config = dict(
    n_head=3,
    activation='squared_relu',
    positions='learned',
    qk_norm=False,
    bias='none',
    beta1=0.9,
    weight_decay=0.15,
    final_lr_fraction=0.0,
    doc_mask=True,
)
Each number is 200 + 30 x the weight over its row's rms, rounded and kept within 0 to 999. Layers, rows and columns count from 0. The size before them is the row's rms in percent of the matrix's.

# layer 4 attention output (transposed), 384x256, rms 0.0552, rows 349-383, columns 192-223
112,176,169,206,204,201,247,160,227,164,215,203,169,185,168,251,196,181,235,179,227,196,162,187,171,281,196,240,226,258,230,203,268
104,228,235,198,172,186,159,170,177,194,156,187,199,222,194,213,207,151,253,173,194,245,151,186,257,152,173,175,184,191,197,267,121
131,109,181,164,210,202,203,252,185,191,148,169,216,204,177,180,197,202,206,239,214,185,190,197,170,247,216,194,197,241,199,213,225
129,210,215,212,191,137,245,223,215,205,243,186,193,217,180,204,179,203,256,199,223,164,196,185,221,265,187,218,259,233,239,154,224
110,239,221,225,191,164,225,289,161,169,229,247,192,197,164,174,198,182,210,158,207,174,229,211,227,193,173,230,180,208,153,172,186
116,235,204,249,190,220,151,152,173,175,195,219,157,171,180,218,204,198,159,177,200,247,230,209,202,175,219,225,165,184,122,229,215
099,227,173,182,212,225,164,269,163,216,209,266,194,188,216,189,203,190,155,201,211,227,215,244,201,189,192,231,179,203,178,220,177
123,182,174,193,203,189,193,187,203,220,187,268,224,187,206,168,200,203,176,244,169,211,192,250,158,219,165,187,203,160,231,192,216
116,148,170,159,202,212,235,141,211,200,159,169,260,214,231,197,212,205,212,261,220,176,175,191,163,245,182,178,228,234,264,224,251
130,202,192,222,175,210,124,154,201,247,155,206,202,195,243,186,196,217,134,208,218,265,144,228,229,165,195,192,220,171,227,225,182
129,181,189,210,205,234,151,125,220,213,154,272,187,206,202,228,234,173,183,199,207,246,142,265,150,201,185,177,180,172,171,204,191
122,241,214,211,196,200,230,267,163,176,226,211,210,190,185,161,180,191,204,198,174,192,277,218,232,200,203,237,166,177,122,203,179
120,167,207,168,251,224,215,164,204,194,217,183,167,181,182,232,220,190,203,215,141,178,227,202,163,188,204,164,142,196,156,240,149
120,177,160,189,204,235,284,198,190,212,186,242,206,247,203,181,209,237,271,198,170,198,227,231,178,210,175,132,199,161,238,178,200
091,243,228,177,166,206,144,202,206,183,212,221,235,242,203,199,200,171,231,190,222,251,154,232,252,170,178,177,199,207,193,264,135
112,168,200,222,188,177,195,193,186,209,113,195,238,231,239,157,218,236,245,267,191,221,190,198,197,223,172,172,217,169,177,201,239
125,241,217,250,177,163,181,184,191,185,237,240,181,206,208,171,166,218,170,230,214,217,238,225,217,232,194,238,240,185,200,173,238
116,214,208,228,217,186,194,176,148,201,137,177,225,170,216,149,187,229,150,263,203,200,277,201,169,206,197,223,193,159,167,207,256
104,167,196,188,170,171,176,238,173,202,149,182,236,235,196,160,218,184,273,209,219,213,89,200,260,180,194,163,238,192,172,218,182
128,210,197,184,178,217,152,178,220,229,211,128,231,199,192,233,185,165,236,183,231,233,115,156,236,165,242,211,225,261,226,242,187
125,219,221,207,207,155,251,277,174,173,252,213,190,182,171,184,160,198,201,208,194,167,270,174,203,270,182,243,207,200,180,153,231
112,213,218,232,210,199,252,244,151,154,268,238,161,156,177,187,181,217,187,197,150,177,319,195,195,221,198,216,186,158,135,170,222
133,148,224,152,206,175,215,243,216,193,236,129,257,200,193,199,217,189,242,232,200,148,196,153,206,224,191,184,223,247,234,175,204
120,148,185,180,207,177,251,260,210,184,156,231,226,219,194,164,204,209,215,215,216,191,170,223,195,258,162,200,197,183,233,178,242
148,169,162,193,233,240,247,179,234,202,94,265,189,237,221,207,221,171,201,185,193,208,165,274,154,222,172,177,140,180,177,219,208
113,257,224,236,162,143,136,123,175,214,190,211,192,229,180,196,177,191,196,247,226,248,194,199,213,219,180,197,270,168,231,184,219
119,200,184,239,180,229,166,164,197,204,133,181,187,248,244,187,199,240,212,177,206,236,154,193,210,150,190,151,238,139,226,201,180
141,172,236,149,213,253,182,213,229,237,222,174,216,148,206,243,198,185,175,174,193,187,193,213,195,151,239,177,163,237,226,256,140
130,181,175,142,220,242,230,193,229,186,236,156,243,213,215,232,212,182,290,183,181,178,179,153,190,192,213,159,188,261,229,216,179
114,194,209,197,180,211,142,212,190,230,127,239,220,218,212,159,191,194,171,165,217,249,131,247,225,156,212,189,210,164,192,238,155
106,112,189,179,249,177,229,257,222,198,243,171,207,190,195,193,188,219,193,213,179,143,231,167,172,242,207,202,195,235,205,139,242
114,172,215,218,213,215,266,272,213,169,224,226,162,201,173,216,194,195,263,143,182,167,218,188,198,236,193,207,168,209,139,192,197
111,196,217,203,204,200,241,271,170,158,254,210,170,200,147,213,200,199,229,173,232,177,268,210,224,228,245,218,193,214,136,167,203
127,147,191,154,232,237,182,214,223,255,209,170,195,169,202,225,185,210,158,194,203,197,182,198,192,153,256,197,192,220,204,234,157
122,219,220,218,207,171,162,127,241,210,230,157,162,205,174,246,209,186,162,215,219,194,190,174,156,231,173,210,218,221,217,180,221
# layer 4 attention value, 384x256, rms 0.0572, rows 350-383, columns 192-223
104,174,212,230,269,135,278,189,252,226,214,194,243,199,178,261,176,201,143,237,191,178,164,196,168,239,175,212,203,177,154,182,224
145,190,198,138,234,170,216,222,224,176,209,265,199,168,213,185,180,172,194,182,161,207,198,217,182,223,199,168,206,230,218,166,217
138,197,168,165,147,233,168,197,173,236,202,245,199,200,226,216,168,165,202,187,227,240,197,231,259,127,220,200,190,217,128,196,192
110,182,191,217,178,191,175,251,151,215,173,149,220,221,162,258,267,227,145,235,203,165,191,201,147,226,175,188,213,198,238,209,226
113,193,217,207,248,121,238,220,189,169,200,101,239,172,210,254,217,192,191,242,175,151,171,189,226,176,199,211,239,196,288,219,186
099,197,219,197,211,198,192,219,187,208,163,176,189,224,184,216,221,223,223,208,131,201,209,158,132,205,203,163,240,179,266,242,180
112,176,185,206,232,267,168,181,164,214,211,202,220,177,192,192,225,174,235,154,202,192,236,181,151,240,228,175,196,154,145,236,208
111,188,204,174,170,214,207,156,239,210,235,305,144,219,219,129,162,157,204,165,172,202,208,230,190,247,183,171,176,210,105,128,185
127,186,210,242,249,168,227,179,207,203,170,148,221,175,197,214,257,205,248,184,196,163,225,175,185,203,235,225,224,199,163,245,182
134,187,225,229,217,176,192,184,188,213,140,137,231,204,234,180,171,189,213,177,248,151,247,165,219,196,197,201,209,183,212,206,222
118,196,220,232,129,214,178,251,188,196,232,183,204,271,169,239,268,253,151,207,168,219,194,193,193,196,215,211,185,162,264,231,176
119,208,192,174,198,162,210,177,223,180,206,195,204,223,225,162,158,224,204,202,153,254,230,158,229,221,175,199,185,149,271,208,218
118,207,182,268,161,268,175,199,225,164,243,218,216,161,202,166,231,236,175,184,242,243,211,163,199,220,215,183,154,146,108,209,205
095,200,220,228,191,207,267,192,174,239,173,152,276,190,166,269,201,251,149,258,218,210,156,167,151,240,202,193,208,169,236,195,222
113,185,225,236,158,251,213,194,224,209,222,263,208,199,162,238,235,174,168,174,211,205,154,273,140,199,203,182,173,221,160,169,190
135,176,207,244,165,173,199,229,104,225,203,167,179,130,185,262,274,191,196,194,192,174,194,214,176,150,204,216,205,190,202,194,174
128,178,241,202,196,176,234,214,234,187,251,245,190,203,200,229,218,157,185,177,173,147,154,247,195,211,201,204,180,197,231,153,161
106,199,222,201,216,230,219,192,278,211,200,205,198,203,163,232,163,190,114,210,250,210,211,215,151,194,224,178,188,220,120,198,233
121,217,180,143,211,170,215,173,231,203,191,230,229,220,198,214,139,157,199,211,217,170,167,197,209,153,199,186,222,208,186,181,184
125,173,198,167,161,201,168,236,140,207,203,227,193,197,210,229,242,190,155,222,171,238,218,243,171,186,196,187,201,206,221,203,190
105,174,183,233,186,191,171,240,237,198,197,177,148,250,214,235,280,225,177,219,169,223,229,233,256,176,207,221,202,207,247,215,182
141,209,169,137,184,212,175,174,239,218,188,275,170,255,178,200,191,174,198,209,190,226,218,238,128,220,194,186,203,238,178,181,219
127,197,196,200,225,226,190,228,143,185,211,229,197,185,177,155,184,201,161,194,204,190,213,214,153,230,229,170,206,223,135,194,224
149,202,230,221,174,251,195,204,126,190,225,166,220,172,217,125,207,240,181,154,199,183,197,195,223,237,215,170,191,174,186,186,201
117,165,204,200,219,125,242,182,239,189,212,192,174,102,234,258,161,164,187,201,215,158,126,200,211,182,187,206,234,233,164,169,199
116,211,198,284,246,199,188,181,291,191,201,194,180,145,183,193,250,245,168,172,263,201,177,211,248,197,227,204,217,229,149,245,198
140,208,183,171,256,172,225,165,184,193,171,201,236,216,206,150,195,184,272,232,167,194,231,154,199,228,176,198,204,156,221,219,223
127,230,182,175,148,208,208,180,236,191,218,247,183,243,193,162,140,209,178,248,228,252,184,181,156,259,163,173,172,210,157,141,217
108,200,213,234,266,200,209,198,255,218,213,131,251,162,155,203,222,227,208,170,192,126,208,179,181,229,203,249,198,194,175,209,206
113,221,154,158,202,204,131,205,190,185,169,260,154,197,224,175,218,170,209,196,174,244,249,241,161,216,170,189,179,220,219,204,219
116,221,178,230,191,207,196,226,167,194,162,178,220,242,216,211,217,217,148,214,210,252,199,224,223,180,203,181,194,215,236,209,235
104,226,196,223,165,188,221,261,195,164,169,168,206,214,188,230,225,216,146,220,186,210,192,189,223,164,177,206,213,226,252,219,219
126,224,189,131,255,217,207,194,197,184,182,232,236,182,185,151,193,157,278,200,169,207,257,156,230,199,174,209,178,158,230,231,199
126,178,177,142,204,143,213,163,196,209,185,164,176,167,250,220,125,183,245,203,186,200,196,214,261,171,195,172,248,227,243,192,204
# layer 4 MLP up, 1024x256, rms 0.0617, rows 0-72, columns 192-223
107,196,210,210,149,201,209,166,207,185,196,216,170,253,151,204,294,182,166,220,201,230,198,227,167,224,240,218,230,262,168,283,169
115,235,201,235,234,204,167,208,158,163,173,178,226,240,167,226,182,230,205,182,181,203,207,180,219,181,197,216,192,200,242,264,205
103,246,223,201,206,192,208,172,216,183,224,217,172,223,244,172,184,157,240,162,186,203,184,242,221,289,205,215,205,223,210,202,191
079,181,181,226,153,164,234,192,172,168,177,239,227,226,236,154,179,196,243,242,217,218,213,208,232,312,184,278,216,198,207,205,246
106,206,172,240,188,255,252,226,215,215,190,246,195,270,158,204,219,202,183,209,220,226,169,214,192,188,150,140,200,222,228,239,235
097,200,218,197,262,185,210,188,167,201,202,143,200,198,206,224,236,207,212,180,186,164,234,239,183,217,248,229,240,180,187,216,160
099,204,194,231,208,184,211,159,211,242,154,202,281,255,191,152,211,193,241,228,218,202,179,205,173,206,171,202,156,218,193,224,200
115,205,253,203,270,235,219,203,229,180,189,217,260,191,181,158,250,160,198,245,197,195,205,202,214,235,145,186,169,154,175,170,214
095,214,224,218,243,213,152,162,241,167,148,214,226,176,191,166,153,166,179,169,204,188,210,213,241,184,135,218,207,167,241,172,177
082,229,209,213,187,143,163,114,174,216,205,198,248,215,250,133,227,177,193,237,225,164,159,220,207,242,160,156,225,228,202,193,194
095,183,194,146,242,238,184,195,256,209,182,232,203,226,157,212,248,216,241,225,174,167,120,188,240,218,177,180,186,207,194,198,213
076,200,194,164,197,200,149,145,221,207,166,196,230,178,245,188,245,219,211,223,208,197,157,249,188,170,203,217,215,208,188,188,184
093,182,223,211,144,251,167,209,233,180,149,211,241,190,232,270,236,114,200,195,232,247,186,250,172,226,191,258,169,147,197,220,223
083,188,212,200,194,243,238,183,202,209,181,204,215,147,204,248,227,197,229,204,190,180,239,195,163,222,226,205,200,174,185,202,212
104,238,226,213,211,215,168,195,126,208,182,234,222,237,154,253,185,146,239,240,280,221,201,248,149,263,171,192,262,219,241,186,181
107,199,185,217,232,257,225,215,223,152,192,208,268,171,227,188,160,203,195,172,195,167,168,187,202,221,200,229,212,210,244,210,196
110,211,179,206,174,178,208,190,166,189,184,244,235,195,239,203,208,171,204,249,197,217,190,213,204,216,183,190,211,211,150,225,208
100,213,227,208,131,201,214,200,176,179,205,180,154,217,140,214,264,181,192,217,249,207,191,191,208,223,215,234,246,184,188,210,219
102,225,209,226,183,238,189,208,147,195,145,178,212,195,145,167,234,182,137,228,175,177,203,236,202,231,217,232,163,192,219,215,215
106,200,212,211,221,174,232,248,202,175,167,233,197,234,193,223,248,201,219,134,227,223,199,212,173,225,220,224,224,189,212,208,193
076,222,229,228,199,241,254,207,152,199,177,187,217,121,214,249,196,166,185,195,186,216,224,237,251,185,169,255,190,198,193,228,189
101,213,169,224,190,225,225,185,227,206,180,152,202,242,226,220,237,209,101,159,259,193,129,193,223,217,242,217,213,179,198,248,225
102,204,181,177,203,250,205,218,219,219,195,213,273,160,156,256,206,206,233,152,219,195,160,142,207,239,260,252,187,185,190,163,158
079,187,222,197,225,180,203,216,134,219,243,154,212,174,171,235,235,223,181,176,217,191,193,199,219,201,234,225,178,211,177,197,163
101,235,204,245,190,175,206,182,204,195,201,197,230,250,198,253,204,237,188,208,240,203,163,182,180,184,173,181,158,184,206,217,185
109,170,210,255,177,189,189,182,192,97,223,136,174,148,170,163,178,239,169,210,191,204,198,223,227,154,267,181,211,198,252,210,179
110,235,217,212,222,164,212,202,204,186,225,175,232,219,171,164,200,158,164,193,256,236,178,170,237,229,156,184,210,206,190,209,203
103,199,188,208,208,173,188,190,172,152,169,199,227,202,198,227,243,192,128,221,207,210,170,223,183,160,189,219,214,189,188,230,185
096,183,197,185,211,221,167,209,214,212,147,222,219,272,170,214,252,185,206,192,201,198,204,220,233,305,225,184,195,187,225,195,155
108,247,171,227,220,225,170,215,205,141,199,228,261,248,165,190,176,141,244,213,194,214,194,218,183,229,195,213,232,189,213,244,186
097,219,177,201,187,184,167,216,129,148,220,229,212,159,181,206,188,190,211,208,213,191,193,188,201,193,153,180,176,226,217,252,180
104,281,191,233,138,183,162,204,144,192,182,153,209,235,166,198,187,202,161,138,180,197,131,178,157,231,240,189,207,182,216,207,174
079,190,214,207,202,213,200,194,227,225,217,202,240,209,233,214,201,190,134,216,226,191,160,188,177,173,195,173,206,216,205,188,217
104,226,213,197,172,258,206,199,205,144,189,127,258,209,199,185,199,179,185,224,198,178,179,221,169,198,168,196,204,190,242,183,211
087,191,229,192,225,211,253,191,257,210,157,195,260,129,219,171,233,141,195,193,212,170,171,189,215,195,178,231,129,199,188,152,150
099,185,208,210,187,218,206,191,259,203,238,275,167,230,152,199,181,153,165,191,188,212,168,174,146,197,172,256,204,159,232,192,190
075,198,177,191,164,256,226,230,190,168,272,166,202,191,191,234,170,189,187,218,203,193,262,138,216,165,211,207,213,183,163,239,185
094,226,206,235,166,168,161,217,183,197,191,146,222,276,200,180,159,166,186,194,215,153,132,168,225,218,234,209,242,184,157,168,196
117,189,202,238,210,205,167,200,232,205,167,237,232,229,227,192,187,207,204,174,173,182,216,232,174,216,223,181,228,215,201,203,161
097,177,183,230,194,224,235,192,220,180,179,238,258,209,226,149,203,236,202,218,253,203,177,180,268,221,213,208,217,214,180,162,150
099,215,214,248,149,274,226,154,199,237,241,207,224,168,221,179,196,184,189,186,220,203,175,181,181,166,195,202,198,179,155,188,215
082,247,212,163,203,242,190,226,229,182,157,164,229,232,193,192,239,229,156,213,194,212,172,283,167,283,167,177,245,185,210,208,224
080,218,190,248,222,208,160,149,210,189,207,186,205,191,189,203,210,198,200,260,245,194,156,235,220,233,234,219,243,198,240,257,227
103,237,168,216,204,226,202,213,229,276,221,177,264,177,227,199,232,192,160,148,232,219,159,243,229,224,233,152,216,228,190,220,179
095,235,207,181,196,173,225,194,227,247,203,142,157,215,202,129,122,172,176,185,157,234,175,211,244,214,162,188,211,218,222,189,221
094,208,195,232,139,189,152,127,151,188,156,163,217,173,185,201,199,207,177,182,174,199,218,238,231,217,263,211,187,189,233,216,196
097,205,227,223,150,177,197,233,231,187,166,219,239,245,212,201,204,229,224,167,203,223,232,248,244,209,209,186,184,241,213,197,183
090,194,173,238,189,224,212,194,184,146,231,160,186,229,212,225,161,173,178,151,226,245,185,160,186,179,218,210,191,212,174,213,205
118,214,212,240,138,217,192,196,217,188,177,163,194,202,146,283,247,217,181,201,238,248,148,208,187,212,276,212,204,192,218,221,181
103,255,192,189,210,231,172,156,150,169,138,147,283,178,188,157,239,154,210,253,197,198,194,212,234,237,192,203,168,188,190,209,196
107,216,211,194,211,187,172,170,213,229,212,129,267,184,172,221,197,179,155,208,188,212,205,187,145,188,215,194,233,174,182,219,198
102,202,227,254,198,176,173,164,169,213,205,212,212,238,152,192,188,218,201,115,254,203,179,232,200,217,221,196,201,236,195,214,157
110,178,234,207,150,185,174,159,224,194,176,197,207,230,222,219,162,147,180,158,281,191,195,269,182,169,148,213,251,246,227,205,168
097,199,229,206,177,203,252,159,219,256,120,192,220,207,223,219,205,189,190,167,181,128,214,171,204,206,245,217,198,193,226,156,157
103,212,189,257,252,194,153,224,244,175,126,165,182,165,185,174,174,188,204,214,221,188,179,167,265,180,181,200,193,235,199,181,190
102,238,221,224,189,239,173,183,193,200,138,271,247,178,215,216,217,168,244,221,268,292,211,223,190,197,224,150,193,207,150,179,204
108,214,154,215,253,182,159,200,169,187,150,193,228,216,178,170,165,166,188,302,178,223,229,231,215,200,221,224,226,194,225,176,222
115,235,259,226,203,214,189,205,220,166,215,179,160,197,145,193,165,192,198,162,191,237,194,187,190,209,183,225,165,180,163,224,184
100,165,239,222,262,177,156,192,179,194,219,201,222,168,250,164,246,163,214,184,227,129,215,230,262,229,232,221,196,194,260,159,203
095,229,238,199,192,214,224,175,199,231,178,189,247,239,197,233,240,201,169,210,228,198,169,172,165,246,175,201,195,222,190,223,208
108,204,232,180,194,166,141,167,208,176,158,141,256,229,202,184,216,189,203,201,170,230,198,219,232,218,183,237,170,180,201,245,193
099,224,211,187,193,201,168,129,205,194,148,211,215,206,158,248,190,253,223,243,230,202,186,234,149,259,209,198,164,206,196,158,168
104,220,201,142,193,209,242,215,239,187,205,188,243,229,142,186,194,225,190,224,232,196,117,187,191,177,205,171,212,165,215,218,198
113,223,236,212,156,178,196,206,187,202,181,230,243,183,201,258,202,170,147,222,165,207,218,192,164,225,206,168,199,209,237,277,247
096,172,169,213,205,226,195,153,218,185,195,253,259,233,160,198,184,166,188,205,229,202,181,237,190,240,175,175,223,204,209,164,192
114,198,193,227,223,196,183,195,223,184,172,130,221,136,163,178,185,224,187,207,229,172,170,199,141,201,204,254,176,231,201,165,202
111,235,200,186,199,232,241,132,185,215,163,192,202,247,188,196,229,166,217,247,218,213,156,162,145,229,119,243,173,217,253,169,220
101,238,213,182,205,244,189,200,200,227,140,202,255,245,229,140,202,172,170,234,252,180,159,201,188,198,165,212,221,221,199,226,228
112,196,191,222,192,205,185,202,184,223,205,227,195,217,165,209,192,177,156,181,222,198,214,176,231,198,181,212,239,183,210,195,192
104,193,218,198,205,186,148,186,207,195,203,121,187,210,177,218,217,203,162,207,223,225,197,157,218,238,176,231,190,229,214,221,198
093,212,192,229,156,192,197,150,250,167,113,174,217,169,202,207,255,183,215,259,197,198,165,286,218,231,189,195,252,184,221,240,238
109,205,174,285,223,176,161,199,179,178,218,165,210,226,235,264,170,225,187,234,229,240,149,182,229,171,217,239,217,186,185,170,192
103,205,215,259,193,222,162,203,172,195,166,198,202,229,191,194,246,217,179,244,182,174,177,205,199,186,171,250,181,249,227,196,200
# layer 4 MLP down (transposed), 1024x256, rms 0.0539, rows 0-71, columns 192-223
107,211,171,231,156,133,249,178,184,164,199,202,228,149,172,200,179,157,185,191,198,231,229,163,201,168,238,194,208,221,206,170,221
112,221,180,197,200,203,188,243,221,192,201,183,184,180,168,233,183,185,172,214,164,213,166,161,176,186,236,214,140,217,227,192,211
103,193,213,208,178,222,198,213,185,212,205,198,181,221,193,160,193,170,210,213,222,181,201,188,173,216,178,172,222,178,187,198,178
084,162,210,197,216,186,182,197,178,195,188,230,209,182,177,302,180,157,223,130,180,239,190,198,228,214,197,210,227,168,194,203,161
103,182,177,172,220,227,225,212,224,204,284,207,212,205,205,198,143,210,217,134,202,217,209,183,199,215,180,163,214,198,207,187,230
095,217,210,230,181,231,235,221,193,189,193,190,162,233,202,225,246,207,115,210,249,203,240,193,227,209,211,261,229,143,189,254,167
097,192,244,246,221,184,196,232,216,240,213,172,227,212,195,202,164,179,177,212,184,196,245,230,241,79,200,168,152,211,289,153,215
120,166,235,192,173,211,280,215,251,128,213,236,205,212,195,256,156,194,178,218,206,185,216,214,263,217,186,182,205,225,222,195,192
093,164,217,184,192,187,212,235,219,218,195,237,171,215,181,171,185,130,218,239,220,150,191,190,213,188,233,192,225,211,222,152,229
085,218,174,162,167,184,215,192,172,177,228,225,204,164,189,165,162,250,194,197,213,199,219,194,223,175,214,231,179,254,200,204,224
093,220,175,185,221,258,170,195,250,172,141,241,219,217,192,220,281,221,200,197,200,161,211,235,219,185,187,227,208,122,198,259,216
075,252,213,198,170,168,230,156,207,175,246,187,124,247,217,239,248,183,187,246,155,187,245,169,229,211,188,170,206,214,174,122,172
096,250,194,125,195,230,191,267,254,202,185,215,192,173,315,208,193,216,153,223,174,207,195,205,205,163,208,215,182,181,187,232,212
084,228,204,184,216,142,208,216,216,203,179,191,192,172,181,189,197,202,204,165,215,175,218,232,196,214,259,203,140,219,215,131,154
100,243,174,225,233,239,183,243,182,238,209,228,192,170,174,237,148,162,265,210,196,162,196,207,168,286,212,196,244,195,213,193,159
113,202,122,194,169,166,205,212,193,175,231,214,156,212,207,227,196,182,159,169,210,239,176,188,224,209,206,176,248,266,223,196,208
108,221,156,212,197,175,209,220,238,202,167,226,209,193,256,230,178,199,186,179,194,207,205,215,227,188,156,213,154,199,175,149,197
099,191,253,236,285,200,153,199,164,220,190,189,198,130,243,212,175,161,249,177,187,202,148,223,171,211,176,237,229,216,211,165,214
102,168,185,219,188,259,192,209,204,219,165,192,175,218,123,176,183,228,244,188,227,148,243,214,174,197,195,183,143,217,220,227,237
106,181,228,206,234,157,208,301,170,181,132,273,203,213,285,213,235,259,207,168,225,199,209,209,160,173,245,167,210,201,215,223,231
072,224,186,186,185,227,215,252,218,231,182,207,213,205,240,173,194,181,208,204,199,176,185,168,182,224,214,181,198,207,204,199,203
107,190,165,208,225,210,213,162,196,204,214,246,156,151,187,160,239,193,202,197,169,184,191,252,261,186,219,194,156,237,185,238,221
105,241,209,239,188,234,184,207,230,218,239,197,205,192,237,187,316,169,192,180,171,174,239,192,154,170,180,212,208,211,173,172,190
081,253,161,163,149,203,231,226,188,213,246,248,182,165,209,182,126,237,182,183,206,211,186,160,210,192,246,200,196,185,171,201,189
102,228,180,208,190,143,172,217,198,197,245,191,206,240,226,218,236,198,184,230,198,213,171,184,126,226,172,185,222,181,169,172,200
110,150,244,213,231,189,211,213,170,136,156,193,248,219,200,194,174,228,186,187,194,212,201,210,146,199,226,215,189,173,203,208,195
111,204,262,189,212,201,203,215,232,265,218,244,150,212,211,245,217,208,176,183,204,230,237,157,183,225,216,213,161,159,229,220,197
107,202,210,162,217,183,150,226,161,195,184,218,186,219,186,157,220,211,171,233,176,209,213,179,127,162,231,194,196,167,183,160,211
098,215,179,92,274,192,199,231,196,227,185,226,204,189,219,239,217,196,211,180,194,139,243,186,178,248,257,199,217,165,191,198,216
109,157,156,198,209,204,185,210,179,214,194,205,244,206,214,161,226,197,216,205,232,179,239,191,122,167,244,255,217,213,175,208,185
100,180,183,163,189,203,194,179,189,191,208,210,194,184,230,220,198,239,226,222,123,191,193,236,179,197,228,181,184,220,191,188,195
104,211,189,197,219,216,206,192,222,211,205,198,182,196,203,213,221,181,204,198,249,216,177,124,169,140,221,164,213,227,171,196,182
087,214,163,231,219,158,180,203,217,257,207,167,190,191,182,214,158,200,203,188,180,205,251,198,166,197,255,239,184,203,201,185,240
101,202,198,205,158,201,252,196,236,207,246,166,186,153,192,224,220,265,203,175,230,201,212,180,176,174,216,206,231,180,206,273,172
088,190,203,180,212,185,199,283,185,232,207,166,225,205,225,176,168,218,163,173,202,214,197,209,168,240,211,207,223,186,189,206,197
103,229,152,119,168,189,206,175,237,208,215,216,226,185,183,189,129,178,151,200,212,193,215,203,179,186,205,217,169,203,256,214,232
079,194,195,268,211,130,179,182,171,230,176,196,196,156,216,154,177,219,238,173,227,172,236,207,205,217,175,217,255,224,158,168,205
098,173,136,171,231,173,222,219,257,228,273,202,214,220,187,224,159,200,150,149,195,198,180,254,200,201,256,260,198,238,204,180,197
113,192,179,175,197,204,220,173,238,249,176,215,202,181,177,196,152,193,243,150,148,165,235,250,188,200,215,194,210,206,226,222,152
099,150,220,226,208,204,223,270,184,177,194,194,240,202,219,180,259,238,182,164,217,179,190,185,216,172,185,230,183,208,226,175,194
095,178,164,175,189,221,166,195,204,206,200,232,136,236,198,289,209,185,143,184,130,203,140,250,215,174,192,239,204,242,183,213,185
081,174,203,199,201,165,261,335,189,198,181,198,269,186,198,264,229,155,183,184,215,167,132,213,206,169,222,230,204,213,191,206,194
079,193,165,205,188,213,200,215,171,162,242,243,233,226,230,216,176,178,191,224,181,202,171,248,185,153,186,208,224,224,229,219,190
104,237,226,198,201,188,176,196,207,196,239,246,192,153,230,184,185,160,201,203,189,183,174,216,161,196,183,150,189,205,182,170,179
098,220,272,218,303,189,200,145,219,239,246,192,186,183,250,140,199,199,224,235,192,241,234,188,190,226,202,211,182,176,194,235,182
096,250,191,190,140,240,280,198,222,211,190,192,186,181,126,242,216,217,193,163,205,188,194,201,189,126,202,206,194,213,157,164,160
098,240,192,174,149,240,260,230,212,199,214,214,234,145,225,166,140,195,202,230,168,192,207,167,244,195,189,216,137,200,217,188,184
091,211,211,226,193,194,222,183,200,283,154,176,245,217,254,204,176,223,210,200,164,233,152,217,107,226,188,180,214,205,187,197,222
110,157,195,167,159,226,188,242,227,229,195,162,192,213,211,215,155,179,202,158,132,202,236,189,167,218,187,236,218,229,194,188,192
101,190,176,189,173,246,215,216,161,200,200,172,266,195,186,223,261,240,212,190,173,190,209,180,226,209,164,168,218,162,204,159,210
102,178,228,199,176,171,191,208,225,239,182,150,260,185,201,202,245,209,217,200,157,239,186,157,176,222,182,142,205,199,217,170,171
099,199,184,159,198,179,246,166,160,168,226,171,193,186,213,208,217,224,199,150,210,250,262,239,225,271,254,221,225,234,218,132,184
106,197,216,194,139,160,236,143,166,230,202,191,201,227,222,226,174,233,187,159,216,199,183,224,245,149,195,234,238,205,193,196,196
097,137,191,213,160,205,153,209,239,223,179,139,183,245,123,240,220,217,217,169,161,205,242,212,203,156,144,178,215,175,205,167,184
104,247,152,214,237,166,219,217,185,224,211,244,209,158,192,170,192,153,194,201,203,205,224,178,220,210,212,211,216,183,98,185,197
103,197,225,159,194,205,190,199,213,260,192,192,202,146,211,198,220,177,217,202,205,197,237,239,225,177,248,156,218,184,229,180,179
105,215,183,198,205,176,200,286,156,125,248,164,236,223,183,131,183,214,191,221,145,230,200,211,215,141,227,212,219,172,206,196,165
111,210,176,263,233,176,203,154,174,209,180,225,203,219,262,219,208,224,193,215,264,233,220,191,191,221,169,233,189,211,198,176,196
098,164,164,263,219,177,218,197,228,190,242,196,211,191,264,197,189,215,217,195,179,163,153,203,241,162,205,218,170,188,196,189,168
097,220,186,201,186,197,187,190,242,255,217,175,166,166,219,176,189,191,167,189,176,214,253,199,160,179,204,142,232,175,214,156,262
103,214,219,184,192,195,204,225,149,178,207,213,217,218,245,245,224,212,159,171,207,244,226,157,208,177,212,168,226,194,138,211,238
103,200,185,173,131,177,232,214,274,223,180,231,218,206,197,239,197,199,215,228,171,191,209,228,234,185,153,197,134,178,194,155,192
099,226,219,209,193,201,191,157,202,218,171,158,211,195,160,196,196,227,176,160,207,203,178,229,208,124,224,190,223,211,245,182,216
118,206,157,175,155,165,214,213,124,196,214,175,240,237,236,208,199,184,196,194,192,228,209,169,132,203,210,163,184,217,190,165,202
093,217,197,228,238,198,144,171,220,214,214,205,117,202,200,232,184,224,191,221,192,192,199,185,162,196,240,213,167,218,243,224,215
118,207,214,204,135,262,221,193,188,162,265,201,203,179,167,178,202,201,203,157,192,190,154,232,231,201,213,163,212,168,200,229,147
110,223,182,165,230,237,222,219,152,224,224,145,156,203,172,205,207,180,185,207,223,248,171,145,143,195,194,244,190,186,195,157,193
106,194,182,196,195,224,250,191,195,180,230,194,197,190,184,198,137,243,233,216,193,164,277,191,150,187,186,210,209,218,205,280,246
113,210,244,218,204,215,219,207,205,163,175,169,179,222,228,200,204,179,199,185,199,225,205,163,187,187,179,190,212,216,262,179,125
103,169,215,201,227,203,172,185,175,268,169,177,188,226,172,158,193,222,207,198,217,209,217,246,183,188,190,238,184,189,195,198,223
098,224,189,241,163,218,171,186,223,228,227,215,222,205,217,194,208,174,188,178,231,203,231,154,235,195,227,189,201,190,202,177,205
109,198,206,182,227,198,154,244,235,247,224,233,167,214,224,151,216,225,159,195,156,196,216,283,217,192,185,272,210,164,174,168,250